Each number is 500 + 50 x the weight over its row's rms, rounded and kept within 0 to 999. Layers, rows and columns count from 0. Numbers have three digits each. The size before them is the row's rms in percent of the matrix's.

# gate: layer 9 MLP gate, 448x160, rms 0.32, rows 409-422, columns 0-159
# up: layer 9 MLP up, 448x160, rms 0.32, rows 409-421, columns 0-159
# down: layer 9 MLP down (transposed), 448x160, rms 0.32, rows 409-421, columns 0-159
gate409 103:564545453473486438471509555548444607433524556442498536560480477417471503505379443535522513538465538550504468583504487496446436404463545468523558406488514472515435519514472552536496433605520435475492536488451481407472543450501524545527486441419452467469584493488465535402519388547479425491477544479373506540524485583501497455474458479459488523534528435483540484557473465534514533501502485489505484591551442581511610537616459515646530467501442452464403467565449426530573537549502496
up409 091:482498529490516553526598592510382427559488525551396406473569501475540483523472453572437497453503477482582511457459603502496528462565386533570458492532464594496566502491515489542455528510561605557451446465458395532560491489475544450483566384528459568519564563520450548485485530554559410478472499464468528502571463546525517461504515451531490447512424446496542476520539516542519506492478536480408495524488577570415481547469544424540493472499408457518447503349470452442500447537458586
down409 096:524456520469493500492423518526524460542507518498594552487438542468533570580488522495530504491519486544457410506436332536529515514395416468484537506554436545410376518449619370434467555392534524569529558470489555533483521510479430534510484587523505407485497471480459474497509543481528524479425491462504533516413476469429483489500494545503518527449480545503428475590484580458497486470445496535501461419537505468548530377482482477367558441449496447575541533563543582549470523447539537
gate410 103:529527461505504517541459505483434537495468538519435534464510590553490438530393428611530410458551508482506466569546546382514506511559439528499454434490491447574439549507567568440571485468602456442499439592454514443442498466546596614562539491458468516513411491527498455480619481442422522527432539562499575560451487531542503473521499563469487497492505496549450519434568473536549522456475449533477512543422432550508489473529553418542509433547460557518595497483564563489590407542487579
up410 097:597519529421478519522600462483506510494523489519536555427451494587608485573462524493526542461583448470385515510565561567517528558568450526577517553494471472534565504489465576502475396462471526493528554537452486565440494528591520431523592545531461548492579484569532566486500496587526488521438533500439474501588581580474508490547514461511506451583513523521502553412480546507419526558456429559434435523494610391518528431549379474486516507466470502505554584512456416475514518447574477
down410 104:549527522495433589546511557535551386450443529431461527505540407562594449478520526484490527535429502475444445481465442510509533504570512530567504569510426614501553477584418556364519526491514547514526405492485489544588469573483490519535499398547450434511584481415453406507535526480459579473459514489535440501463488406526568614473481455440499525484458578431483462484407523426426475512553461477562475457506544501503556467586501506418478488454480469416544445478525475547436541461543477
gate411 108:467436401480515543559507453450465550454494473464436529531572583528449499662512561526448565481474503591501432535486557517537463504588543456534469553462559453439515513440530481592520487511511562481574520511603469524528500445537542570564502453495517528439578471498496492510582512532517505554436639517489595472435471373501508502459485446458460483495499465510469406528568496453586618561562523489489473487480515474531429475446433425582401515526447495524453381530463532467487537471543482
up411 102:526513531550471527525412509476497445532518386517516585440435564474391468449409384388453440429514523363496498453489522488425472432523510499531506514472505477538491512436491542421438539600480484456497415444515624544501570505454502494529529504478536569442521439527512456472461449454451500507519399507550513483472559482485551494480457595595544545535448446503527568497526441572449520519541504582399500368473463526470493520501505553464483512405574536456509456394503515429504524538463529
down411 091:408440500456486496473507433550442535554543504482466469467543563618483648510495457559449490519533452555544555570513463533545352489502512531565490565534549533536582464491487445571484395437467467530486609481543520447413495443528531431428432552462512561424462538503457532425493509522542395471489526559486477451454521550631543487525462568484459485554468583503495490523407465476473437526473537507521413444514506463450480551491494534451443483500432373560517419519477493524544472517502576
gate412 090:450483427450519486523486493446486452519424612494507492462470531536478492492544444460506404467479548445498528498589495491525496548496536417497635469493532483455462461564432498536430339525411483567410494467541514540482517452481461454547561420481515505589494489465480530526495438484549444458468434539636431421437495629539480527531483587405458418496503501387517492423564512499493510493450454531520450484508413489460531502527540446536504416514453416524480550510530528442458435469384529
up412 093:616566452473483518581506514528516507519456572486337511573527528558434475504470501520437484488430481529436486517568499459438372511508516507483491415453500481494444478476570552533521513518483537569469505544548453546404528393469444577512492456498559451563378508540457530453518592444451589439477468455638576531472542493533527489533506482507502550524500583650504440439502504452489526396523486474507511472522547496535492557478502498486561492486494566517451500662472452519466524492520559
down412 095:411500477580466469505521536438506515462516437461594578560522410530483576482524445546490486593624456471447479490498528586514686448472537591473474410550422429446438532524456436542483485533520397477487562487508500450550515465478579427481547515477425517501481546505575565492527514510465443482423495527436569507475504456486511440466494495461474507448439609472457562494519551415518524487502494514461498511438470467506470397445569603526557436460522459547510548420438494555510488509458402
gate413 086:507393396522523522525588508514502445486447551489618475447492396542484516480460494547522473463444560447478555610559492515557493494525507531515566503532585513457486538433537503517563553536555491496513535522516490514481435496659476418500470477439585404451475479392480577557591508450491480452467559576414503490463562465452632545526595517462520516462535459605445482440447448533522531498469527560474550503467485518538521510554480541445468473409479464491492390498522467372460523499507536
up413 100:457563532526500454504496469526522470549548544461500460491589501486453486534542521594544581505456576522496490403434445500550477495463418501519457480534555463487434531492494506440499499480506422563449477595582517477573545677531476484462534467475566513476517565485607397529477574427463513515589526491455524529488449501498511524489496477448480434427409416516544587489419406442483464531586588505482449549503513537466458523463541408608478446504501508547523512425588465472522490424622437
down413 096:503482502556507430477460513512490495452417498474551387499455450557450486503544503468563469492548475512447475534537449482522530434616537490481537521519491574521532502565519534572492525508496588454635563493581490543466495299424533459495476536495461563437404416517385609515514442572593490499503568580568451435537515560577520472461557484508539477554572485517469483546490579540538515533431491535525524523458518461497532477550502540445475529543456527456526521485455546420422501462366516
gate414 104:460575498491494500424556473562549422451489401560490481455551489498522400520415500519481477483502529582460499572523420531494510471495531544549494451452452603462520564527374419461518469553489445475464496556522425537524541548476537503577611465545554452502557499553549472406453499462500583576560557491453477412593524481479464455542473536594511516421427553544393544507406507464486526518450514467468460505403438478407502439596575461521451597518524423482523523488557491524508576502522488
up414 105:465434473581536494512534502539576419529482455456573512539500497568575527548447455574532347567508510494493505561464551566535420464571498480467519597513447597454484531492530513545453477479476471484479584547519557475533421467481408514537509517433593468528481535510438421512438429406525518501578553488523534438568550545482573480509481604470461436401426537531531520523444527392559493432534435464471435536509403487424502478409477442481504484524438470536450525480497489405453452553439555
down414 107:609455460524509561492462442484456532470614476440505532481516433484485473495526550424523411523426551525474510434500486497553491405529520425412335478452590466569445585540514530493606467488499558517451479447472410505447498447507579484457561500567466509546494414518525517552525545482481470511435455420444453523472451512449487602494535451471524603470516460423571523454542439524523568459540566489458542433542576528512424496490604541502519439549480525479548493503510468573463499632532464
gate415 094:471456421506438553632464427439534475478537511568444477427403577453558494472566508527477420532533527446561440494415449550454484481451427522491516557461478589498549639492457382495545509498514559404564537514504576417521531525567464409466431512439505442584480538514479587443500508482530529464515460579542388516475453520494482466464475505463470470523450513503405490413492459475511499457496483535500396442448417529540459538537522538445511513552550426501522545466525624441536501532532490
up415 096:580585568608542520362489392520507505508503511568458424494589403548543488524477567420606539637460523523482512504469453477473522480569473542497534500551525461489536489538519524500507504557466480413480469457556459514451439462556469488519499395557501484527556427519502477458423442587512582500594456475542517513530561569429573552452508551526555513463577521410470547584468520483531494570541500541486530619467508473539549439582477520512475451501473498589488403561570510504508490456563523
down415 096:481434476427585493547538519437426466444474533537478487505509551489548513532567495444466535471512491437592491528491464513523531561424538505609461534442419399415483436499432511477494437455593506597465505536461534436473601554486526555468497632472507487497431517482556412517602483436429525456518554558445451571493465469461539476493500553486472456538440472468408508429461430462516548456495459426485438534495507488551433468532468515356523497570594563448550518449500551522447513568512613
gate416 101:569388568431531511476512396522543477494548531535522491545603512468521531485428568480538489563491514518454530571528465406574465422542452452509535550507466512496490585494568588424500515426539440441513690517568555539539433524515488560496421536446502530484511496426448522467442548484473560494467545486546478509464552498517476516488469462479566480494548515483487496453572614446506527574631501536582530553525529541589490620493525593526533556453495493469502479451483530399487452498453588
up416 105:384469497563487577484575515507521382628456513492551503587555501531370461554475446505515600425535479521418460486542478554632442555499522521542539452513527519411476572539495476505499515524567524578522488469510565539477544517487516564445492403453527488566493510516610442417481476574487512464481569512441504523418556576525435495496443444565574502496506531457556542521571460442448509511548524493501403564548455413563484504475539510514382583484483467479503442539509449504459521496539565
down416 102:456560539537496481549553523529473556440465475507484414523508553621514540536609498525443528478506425411461475481511468500406556511429539639442522532457447518431540480501504428536491486559453586464480462418498447485544480599504555495599456521517552412424495465514415456459594468499510542478547423481491441529593447461473584460496558486402468601513444482489572518473448499515573502408515517341488506495515498465462570488543512475496556510424474459455516462496573448511580529474465462
gate417 091:453492419467510582529429527441485525481609622516535481526597470605520464546512392486473539449487536543532540516497458489525451596467448474519517467497594522514551532470586571509543526437475473512546454497493426426435534492561556519550542482507589378523444356483477517431525481478470496490457499606423483557443489560478476565498558504349518469507543463479501507485517602516405542536560537466551544488498516489416548556515548500529489509447550487552477495530537392496443557534502432
up417 107:535455537422496558458484491473560521495568506415451505529522491412572493529504553542427488485525515430419552492461558443421472513438452495500463496421475547469477530502448493525518469542330548443525609574448563551523614530526523501459502516456500465404602464531478494471569667532486553446515506539541480496510456419593380452517519502559541458554583503451556462519405450519387526484513542594525514501464455488497526573541506482537573525516543481447511519562531484519519477434485450
down417 100:464487501547494484565431516485393452458500492584582538543575518578472435518503468454498554518505507519537553526528553514476488495578606499505548537596538475464528519504495511472482495505506471512403419408600470506509484467464572499510393468549562441582483520506489492475344380418484475523485513445470498490463509540476495531521478485367500531542446472549484555544533490497548426539536521432457421424555676578446485403543521481530517543477524491591572462499480484416468512536428523
gate418 105:474458497521511511552572554572449546564465509538400549416484482477508474485520464474464548489593556500425456510469527496525468484492522572493416552504457450508474582453516499519398660496533496433546438510465423457481529466522535464501479450458501533424514539475554490506509468599559508439384367474531353465450473500556462584445510514404563495564473534530523405541480551505454588502421580517507528491567532627491461485495482442459468550462529482526494540596492514476565537572488534
up418 110:448442512572536465537472485463456510524466497406570548523463493546532524482423456560546438544470509404510548472550477543433539544488483466492528463487466515472460405510469498603502557540532468576526543422513475554473493595558504501527467459559601462580545533499410567485544460530533548433550556634501476478510526498375500449470372442545450542463448431515481442482504488497562471485503423401512498617543486508540552528502473521516475441562469494566573433489412439634521552422451493
down418 099:529541518500449603468409566459544490524478423505460535534415587596490596467530532499486549496488562512509491527553492524554525500582537488540536499455462487544487419610519454545535477440508487531557491487617503475438524544521560547565554485486488549530437536488493470533566506547467504525429510496414584563566467446446540504526496584436531501466485509485564507532534546584568419493633533514529575427548551399419417520540556495522593583400489438465432446515463455529551418541470441
gate419 096:409629510473453501521610504528434530583416512407529488459537502511459492475484585557499421537431467508502473486521504569483488501387618515579513550541532479429424536474501456507464470497527451471585506491588482507479503556492573593455468528577474434499562594530540448508483438423528468461475521450549484566482525535512488477450436389501439413569472543478499512554600463466470478534492460502534361518504456410494538579507539481463520515550455423483462491458533589428544511559471424
up419 097:456430541675525532495476539460484501553530505545451415484492499431501470551500536542398570482520545393522475409449538481509440530519472485496443411507508598476530605499511419497558498486478477514451512478454515536448511457471403474421557514349530534485483531450396508507468543551562579529440480505501485515428581450511517498519586487474559614466479434505512533407601486469552466455434455525528519546552515466422442524480429409432514471561495499581457560532523449519497537523515450
down419 099:550622458457501448516458469551402602536573538436479599531531449556415550497498520507565502480553489513422495537520484462474502494402563561478523504456553529487598531518418488501486497443571415437538487529463438605460484500435632514537444440506403482538502486507512532494447471483549490552520494560377535491490428550508443509504449541543537471570493509480451469606403519598443449527436475471421548449520474513527490506429559538510394510483479525501531479417580500441550435532520574
gate420 088:479511443541527528502460493482449545406442523588441544513537421518446462557407514540539557460539533552460527431522489564488543515517539420421562511418461556526555487466489559479545578547574476431555471467531443439570472535656551507499461489505409530404536530459565557563440439491580497560431540507475483437404452436524593510489575567530480437523476483556541436527374516501510519560579539548448448460500454507468460457455423465503546544506483613459509486552525470476470437486554471
up420 101:511435496541507542490491488518509516535435413430426586531495444533558443403418519470561497490528517588452532502486398555520506456512543433430511507534518469453439516413545484516478520471508395547440533551492568493451461594485514538541424530537491458498465655513600483535450491503480617600475530527530522509497532461556443527464523587435520484580468440541468462491490554526516423551530504542581521545514396494477569497393556453519484532533594578527541463507643496506454448504567503
down420 096:494484450543377488448544499474519498539520476552643484408494564553517524601616483475513466520516470412482605563500537471459532581498401477550484476539516603518540456562593497512465454545500495548443520523542558445494459501465506457507673511462554492504442462487450592444510453486494468437515540521560444506565478514442449520527457462545546479555452459460448548446522531479443527519488568475532509470476549451534457490483521577452511486474466497366456600586374460521498449481555456
gate421 103:471513491564541508465573529511423560583516477532566458430573485505530561553526476567564519444490626558524503589477454533507422478482549515491511481432541504417561449501520482504462474515460532476443533481529569500371606515478510453519539425528489521512506397434587431466462477479495540432514521487429506462569533499475567453511523475525563521513506435430527483457471483478509439483377485425575559522478484615452477627494423517531460411442501481473484396575544523619566517472416515
up421 082:426498522485555461560449497474554479418444449447511465589489468471574559550472431478499510468388527479524522537551521453436537599482440574486543522568435521556546550435581432526529458481443545539484555513481466496495630431436491506517501452457572548469481536467540524600561501433606514505582608411455560516526529499482486470534460533515526534467497512523439511485413467452612432461503452461399424526563512548403473521474515417496490454513381567458510550467506469547526507419557458
down421 103:550459455515550567557575494509498480519557553531483506505534490490431520469518466392496439534521512440512495472540456531541424505573541446467427485565592461481520498500399583544530486502479505476532513480433498550542373501557445530483512547525529437575584498629511557529509597540492481512498425534564466520489503592481377548451554407511480486474585492488496523528503506526437567531620581530462478543418462440511528380466471545490527515590628474522510502501406482427438466595533480
gate422 092:582472529492517556536569488538525447554530523535533561381527494485541387520486518556517554377505500414559558554484526476487489487523452539603465441567537468526461468516465479467541426514522533600519481392599425526534538418577486532414544524433504519445439522409552509518434539492577474449638554440529450484484558484576537525551488536475519493463540461541551521496542441505564430469566451467501489523534472534468458550384483489456489633492470541536431473541460413468497429457516476